{
  "n_head": 2,
  "norm_eps": 1e-05,
  "qk_norm": false,
  "attn_scale": 0.177,
  "init": "normal",
  "optimizer": "soap_variant",
  "grad_clip": 1.0,
  "warmup_steps": 200,
  "schedule": "wsd",
  "batch_tokens": 32768,
  "seq_len": 1024,
  "train_tokens": 105800000
}
Each number is 200 + 40 x the weight over its row's rms, rounded and kept within 0 to 999. Layers, rows and columns count from 0. The size before them is the row's rms in percent of the matrix's.

# down: layer 5 MLP down (transposed), 256x64, rms 0.213, rows 77-123, columns 0-31
# up: layer 5 MLP up, 256x64, rms 0.231, rows 78-123, columns 0-31
down77,093,269,188,151,188,179,184,157,234,223,183,216,169,141,154,185,167,234,197,169,257,158,187,247,185,245,218,177,154,249,134,234,268
up78,090,209,157,295,254,151,154,157,253,165,204,195,163,151,172,240,171,245,191,144,224,159,186,188,243,153,190,210,156,231,203,189,192
down78,096,197,213,246,190,146,223,214,232,222,202,228,208,133,173,212,175,177,201,239,252,210,196,274,156,223,210,159,180,161,170,288,210
up79,088,196,238,127,166,223,212,211,107,248,213,219,202,213,205,177,241,230,181,201,296,211,215,196,230,226,215,233,185,271,277,157,210
down79,087,222,248,266,148,149,197,162,197,186,214,217,193,169,126,150,146,197,181,261,204,186,261,224,165,222,213,178,140,203,218,282,219
up80,085,315,141,211,273,295,203,190,211,154,229,231,291,195,185,150,208,199,180,176,181,190,169,168,171,228,246,217,237,197,142,214,237
down80,088,220,269,206,175,147,241,181,175,187,169,171,171,163,238,180,107,248,229,272,195,205,245,217,217,212,186,154,133,160,179,262,143
up81,112,251,127,210,283,196,260,117,195,191,190,162,202,188,239,135,222,231,208,224,208,196,197,248,207,194,238,223,221,227,201,293,214
down81,116,137,213,173,230,202,211,195,176,254,109,161,173,201,109,272,143,182,159,210,246,236,239,153,232,205,244,256,200,205,194,154,158
up82,090,224,188,168,205,179,206,151,180,202,228,130,180,236,222,271,265,123,328,177,147,186,191,175,169,269,230,208,199,155,161,177,212
down82,093,161,197,211,215,212,177,190,207,186,177,161,110,201,155,144,170,140,202,223,252,170,202,246,146,156,201,235,193,213,243,186,285
up83,104,210,197,217,183,183,252,216,223,251,209,212,249,214,198,228,141,203,233,159,171,256,185,167,159,229,171,198,234,267,295,158,206
down83,098,193,262,263,201,126,198,274,148,232,199,226,172,160,205,158,155,215,149,155,233,167,184,261,141,250,171,205,217,189,240,250,230
up84,100,208,122,148,205,197,223,169,156,154,189,180,150,179,260,195,193,232,186,285,192,248,218,196,216,242,105,177,175,210,153,274,202
down84,092,262,258,225,172,127,188,203,231,180,235,245,215,282,166,218,158,208,185,230,229,214,202,148,156,238,241,237,182,254,246,233,221
up85,090,156,174,122,208,267,179,205,225,205,190,241,175,216,135,225,145,238,222,158,204,216,188,212,205,185,214,215,146,150,228,201,195
down85,061,119,209,159,208,282,154,236,208,223,183,242,127,191,165,233,150,268,185,141,160,174,207,186,259,159,164,208,187,191,187,172,279
up86,090,288,175,191,154,242,191,274,199,169,88,247,198,182,176,152,185,223,196,204,215,269,236,165,168,175,207,88,215,197,206,182,223
down86,084,229,230,243,202,168,183,259,156,239,154,212,125,185,187,123,168,212,183,236,234,187,260,279,178,188,170,186,156,126,187,244,149
up87,109,285,201,192,244,215,129,208,190,179,178,236,239,177,170,266,159,196,223,185,130,235,182,218,234,206,189,213,214,166,159,194,223
down87,072,278,266,250,197,221,209,260,236,178,177,251,193,211,123,241,155,260,253,170,129,217,212,229,196,239,245,205,217,148,238,218,220
up88,119,190,266,241,191,259,217,153,229,194,203,197,167,203,173,202,151,172,243,160,233,257,138,192,251,152,172,197,241,241,276,148,230
down88,102,227,164,191,208,62,236,177,215,207,194,181,164,272,199,243,209,217,192,156,193,187,163,229,172,283,203,201,235,199,181,180,169
up89,077,198,210,224,198,202,165,232,241,164,150,234,187,173,209,173,231,124,198,121,238,132,229,181,215,224,208,178,184,143,200,184,223
down89,082,247,229,250,171,140,185,208,159,176,171,166,228,154,252,227,165,264,214,236,260,149,258,200,168,163,220,175,139,169,187,216,236
up90,089,199,211,260,199,190,156,218,246,182,221,214,141,189,123,237,244,213,224,205,108,183,222,168,226,202,190,216,290,218,163,222,213
down90,110,171,97,172,143,224,210,204,196,219,182,170,207,233,187,284,252,172,132,207,264,184,188,220,252,152,232,245,168,178,252,136,125
up91,089,246,186,187,222,121,158,175,234,180,196,235,172,190,187,227,261,222,192,182,184,180,241,169,238,251,176,234,116,167,144,179,226
down91,079,216,231,206,162,200,218,197,206,204,215,179,222,221,181,179,182,186,211,209,333,199,287,283,150,173,152,165,122,164,165,229,252
up92,074,248,208,215,207,134,220,209,194,271,199,267,176,199,222,184,208,168,242,238,178,230,180,203,146,182,198,174,176,102,183,194,271
down92,082,201,163,192,200,140,221,192,193,227,237,214,277,137,199,249,165,223,163,229,204,180,281,155,195,236,133,125,188,180,184,206,237
up93,094,194,281,261,188,181,167,191,235,268,238,240,313,233,194,207,232,207,181,202,225,179,168,180,196,170,126,196,160,201,162,191,186
down93,070,221,265,206,208,180,187,239,229,218,196,230,216,249,136,215,228,242,197,169,163,187,191,209,211,216,226,169,223,138,233,115,203
up94,108,169,192,219,204,199,204,193,217,182,252,230,136,167,256,181,223,204,221,201,185,203,219,186,254,190,240,235,213,95,207,250,263
down94,102,188,161,224,227,238,243,188,207,151,139,191,225,181,199,181,220,130,231,163,198,233,176,165,210,215,215,207,283,138,182,186,179
up95,098,240,238,216,267,235,153,169,256,162,212,235,250,136,193,148,168,230,147,204,222,142,191,175,138,123,150,164,244,217,215,188,191
down95,122,128,257,257,209,168,195,226,211,224,181,175,146,199,175,152,273,179,203,206,173,293,208,217,257,214,157,97,181,223,177,223,193
up96,065,220,229,166,178,226,212,179,201,138,227,240,225,195,184,226,181,189,247,191,229,242,300,157,159,150,201,201,195,276,246,170,208
down96,072,250,174,188,285,216,137,205,156,142,180,178,181,184,204,169,158,163,151,210,188,225,122,201,221,208,195,189,247,216,177,147,162
up97,105,286,299,142,179,235,260,196,175,188,173,167,172,340,239,264,145,229,181,203,227,175,223,209,148,182,181,146,192,242,171,169,176
down97,102,123,151,279,194,243,235,163,194,223,182,231,183,205,230,231,166,226,225,232,117,148,183,215,206,228,269,206,242,261,137,185,155
up98,099,193,188,232,130,267,187,169,234,215,125,197,213,177,170,182,200,245,159,167,188,138,264,138,201,203,207,254,184,102,221,224,175
down98,105,166,235,254,168,220,144,204,219,175,188,222,235,222,166,248,218,271,184,261,205,168,192,152,174,249,181,192,148,229,218,218,192
up99,095,174,196,232,197,195,189,185,193,209,141,232,197,171,297,190,178,136,177,153,245,142,313,251,251,132,220,218,237,242,204,178,181
down99,073,207,196,193,129,221,185,189,247,201,183,292,221,196,218,187,138,191,177,265,225,153,226,239,164,206,293,140,133,194,205,235,237
up100,103,194,198,205,159,229,221,249,170,166,163,154,175,204,209,244,203,176,176,133,249,250,259,251,224,113,211,216,262,198,276,192,163
down100,112,228,164,196,191,193,117,199,270,146,155,198,140,238,215,185,211,322,201,223,176,171,147,170,168,211,235,259,223,183,174,151,211
up101,110,225,171,229,225,184,111,145,208,239,234,183,239,152,227,176,198,138,248,208,162,248,203,173,157,205,193,189,261,262,235,203,207
down101,126,183,246,195,242,202,286,199,223,184,171,214,233,234,226,235,191,199,201,114,187,208,189,185,164,269,187,130,178,233,149,192,237
up102,109,246,261,237,170,233,183,215,249,196,284,238,128,188,157,260,221,178,190,261,207,185,210,179,172,248,255,233,262,224,174,162,132
down102,085,269,179,228,186,176,172,171,232,198,215,254,240,157,196,144,265,179,206,96,155,207,159,211,258,248,239,185,238,143,166,254,211
up103,092,255,190,178,256,210,119,198,166,164,259,163,268,253,161,113,232,167,203,187,196,221,213,245,184,184,219,229,208,206,149,273,174
down103,083,251,199,249,126,138,214,225,144,224,204,171,190,239,169,209,238,234,238,257,165,193,255,261,146,242,257,185,142,141,220,177,203
up104,118,222,291,271,219,230,134,224,111,185,220,176,234,169,132,251,215,226,224,158,240,177,199,239,229,126,238,187,188,162,170,199,216
down104,107,173,281,201,200,167,242,246,181,169,236,152,119,202,191,150,208,235,160,160,181,210,176,231,156,137,212,266,196,169,184,270,174
up105,115,147,261,227,222,179,277,220,197,162,254,113,239,165,174,251,190,177,147,219,238,227,198,247,209,140,172,157,256,192,251,217,230
down105,125,245,208,124,178,213,199,179,280,183,151,260,185,184,244,188,120,169,257,268,217,176,156,219,155,219,171,222,115,208,204,238,191
up106,113,195,151,144,244,201,119,216,194,184,246,174,197,148,170,239,195,230,186,207,140,237,143,198,224,227,156,209,198,211,175,260,157
down106,093,167,220,168,167,188,209,200,204,141,258,144,121,268,155,221,195,160,222,168,184,203,188,244,204,146,189,224,210,188,218,196,205
up107,101,179,109,121,267,218,194,186,235,155,193,178,206,204,233,159,167,260,100,237,226,154,215,222,223,133,117,166,235,194,232,225,168
down107,093,227,227,130,243,197,247,230,211,242,144,236,198,211,182,208,173,147,212,123,159,214,204,263,200,247,237,206,166,207,185,157,243
up108,115,172,205,105,149,228,218,129,253,192,246,220,191,184,281,193,206,162,162,257,209,235,149,176,196,199,181,169,209,244,208,193,237
down108,080,175,171,284,142,214,186,252,227,202,199,243,189,215,181,199,213,244,310,214,162,154,263,232,172,222,259,242,224,144,247,215,235
up109,096,222,234,174,250,219,187,247,163,142,193,199,203,174,226,178,224,281,270,246,173,160,201,151,135,210,175,221,245,222,208,308,183
down109,090,173,189,203,249,225,173,158,238,257,229,218,210,241,274,252,206,235,286,164,186,176,249,222,145,183,241,186,128,225,201,200,256
up110,084,176,186,129,240,211,207,190,185,222,299,195,269,285,211,256,221,161,207,138,200,216,163,170,155,175,225,201,224,173,186,285,169
down110,085,241,164,169,235,243,189,163,209,268,188,242,194,127,145,197,150,148,177,201,192,284,156,165,213,199,184,223,194,226,150,226,211
up111,093,111,185,194,142,125,175,209,267,122,209,248,180,152,224,194,237,194,221,185,198,191,177,175,210,218,199,235,249,243,207,232,168
down111,094,262,222,232,161,156,206,199,209,198,177,218,196,147,135,158,152,222,188,232,269,216,197,253,181,203,203,191,135,160,153,241,220
up112,103,179,208,218,168,189,261,222,244,251,118,203,114,142,204,274,192,240,240,115,215,197,184,173,189,180,175,202,188,199,253,220,162
down112,074,201,208,164,150,200,230,214,249,193,202,219,193,203,156,260,221,227,183,234,169,247,208,150,127,197,227,167,246,202,227,173,157
up113,111,221,260,192,160,250,103,177,182,237,149,189,166,147,230,220,222,187,226,199,215,209,141,264,145,226,203,173,225,214,168,204,111
down113,105,236,188,283,188,188,205,166,180,304,263,170,186,227,208,228,226,168,235,257,255,209,208,265,160,147,129,224,182,181,193,202,212
up114,102,117,178,204,238,197,231,164,224,185,208,169,146,201,236,184,178,213,207,187,160,166,175,87,228,182,158,200,240,192,215,236,142
down114,086,279,229,248,169,170,195,238,186,178,224,183,205,240,189,205,191,216,198,162,265,186,170,181,158,234,223,161,261,102,240,208,197
up115,088,189,192,260,205,115,241,179,230,211,148,240,238,177,179,148,237,274,211,194,164,181,211,279,107,238,262,212,251,199,181,169,166
down115,094,268,160,237,242,186,173,227,166,232,211,173,235,217,275,141,249,191,219,161,216,142,153,174,168,206,184,202,188,256,202,177,133
up116,107,241,166,242,195,139,281,122,143,199,183,217,156,129,175,148,233,224,221,155,180,227,209,165,229,124,237,146,263,204,153,153,176
down116,103,192,166,198,190,239,190,146,236,186,251,151,175,144,188,138,169,193,256,238,202,237,115,177,208,146,256,147,157,214,234,130,196
up117,099,219,242,283,134,184,303,113,229,205,217,152,202,179,193,207,255,180,145,181,200,245,145,202,168,228,206,265,225,149,247,211,168
down117,112,180,107,180,231,206,158,248,230,231,273,256,241,160,254,131,177,245,254,200,194,184,185,220,227,199,223,162,216,259,167,209,201
up118,114,184,247,166,253,182,205,152,170,172,259,113,177,240,196,214,162,215,204,224,179,168,323,161,156,207,230,160,237,238,201,171,215
down118,096,159,225,182,193,207,170,166,207,170,229,233,208,233,182,188,184,219,154,225,224,194,193,231,86,182,179,248,210,169,198,199,204
up119,113,273,248,214,247,154,177,146,221,199,197,221,217,196,116,125,238,204,203,199,174,284,188,218,143,276,242,244,186,211,168,182,218
down119,109,200,231,163,270,161,188,167,265,285,203,213,191,229,216,189,240,192,220,187,124,173,214,227,112,221,231,196,199,203,148,167,171
up120,084,228,223,176,229,192,230,211,164,173,235,179,142,203,177,183,262,245,160,203,214,219,199,230,84,172,236,172,192,180,198,236,235
down120,094,183,256,198,200,138,245,183,273,220,173,224,163,207,163,194,142,155,187,249,161,257,237,285,253,153,234,226,220,151,201,144,181
up121,096,197,219,247,239,300,221,170,144,147,186,158,196,213,180,185,182,150,224,145,146,212,201,242,191,189,207,207,211,204,245,205,292
down121,097,253,223,254,185,188,212,181,208,180,181,256,222,171,167,193,216,205,103,169,284,229,144,197,230,171,150,188,144,197,251,270,241
up122,125,189,200,152,248,262,148,150,192,118,251,185,267,217,217,207,138,193,192,256,210,215,159,183,296,183,156,226,122,244,193,188,174
down122,081,225,203,184,190,196,215,271,199,135,214,235,247,235,130,192,118,219,255,208,196,172,248,260,168,212,195,256,210,144,265,222,156
up123,093,224,238,164,122,273,247,222,164,156,190,212,188,217,120,195,168,171,240,219,184,281,140,225,247,170,204,209,203,238,176,186,168
down123,097,171,228,210,131,232,193,207,259,169,161,195,199,244,145,248,216,169,170,245,112,122,211,182,181,198,233,225,267,213,153,217,137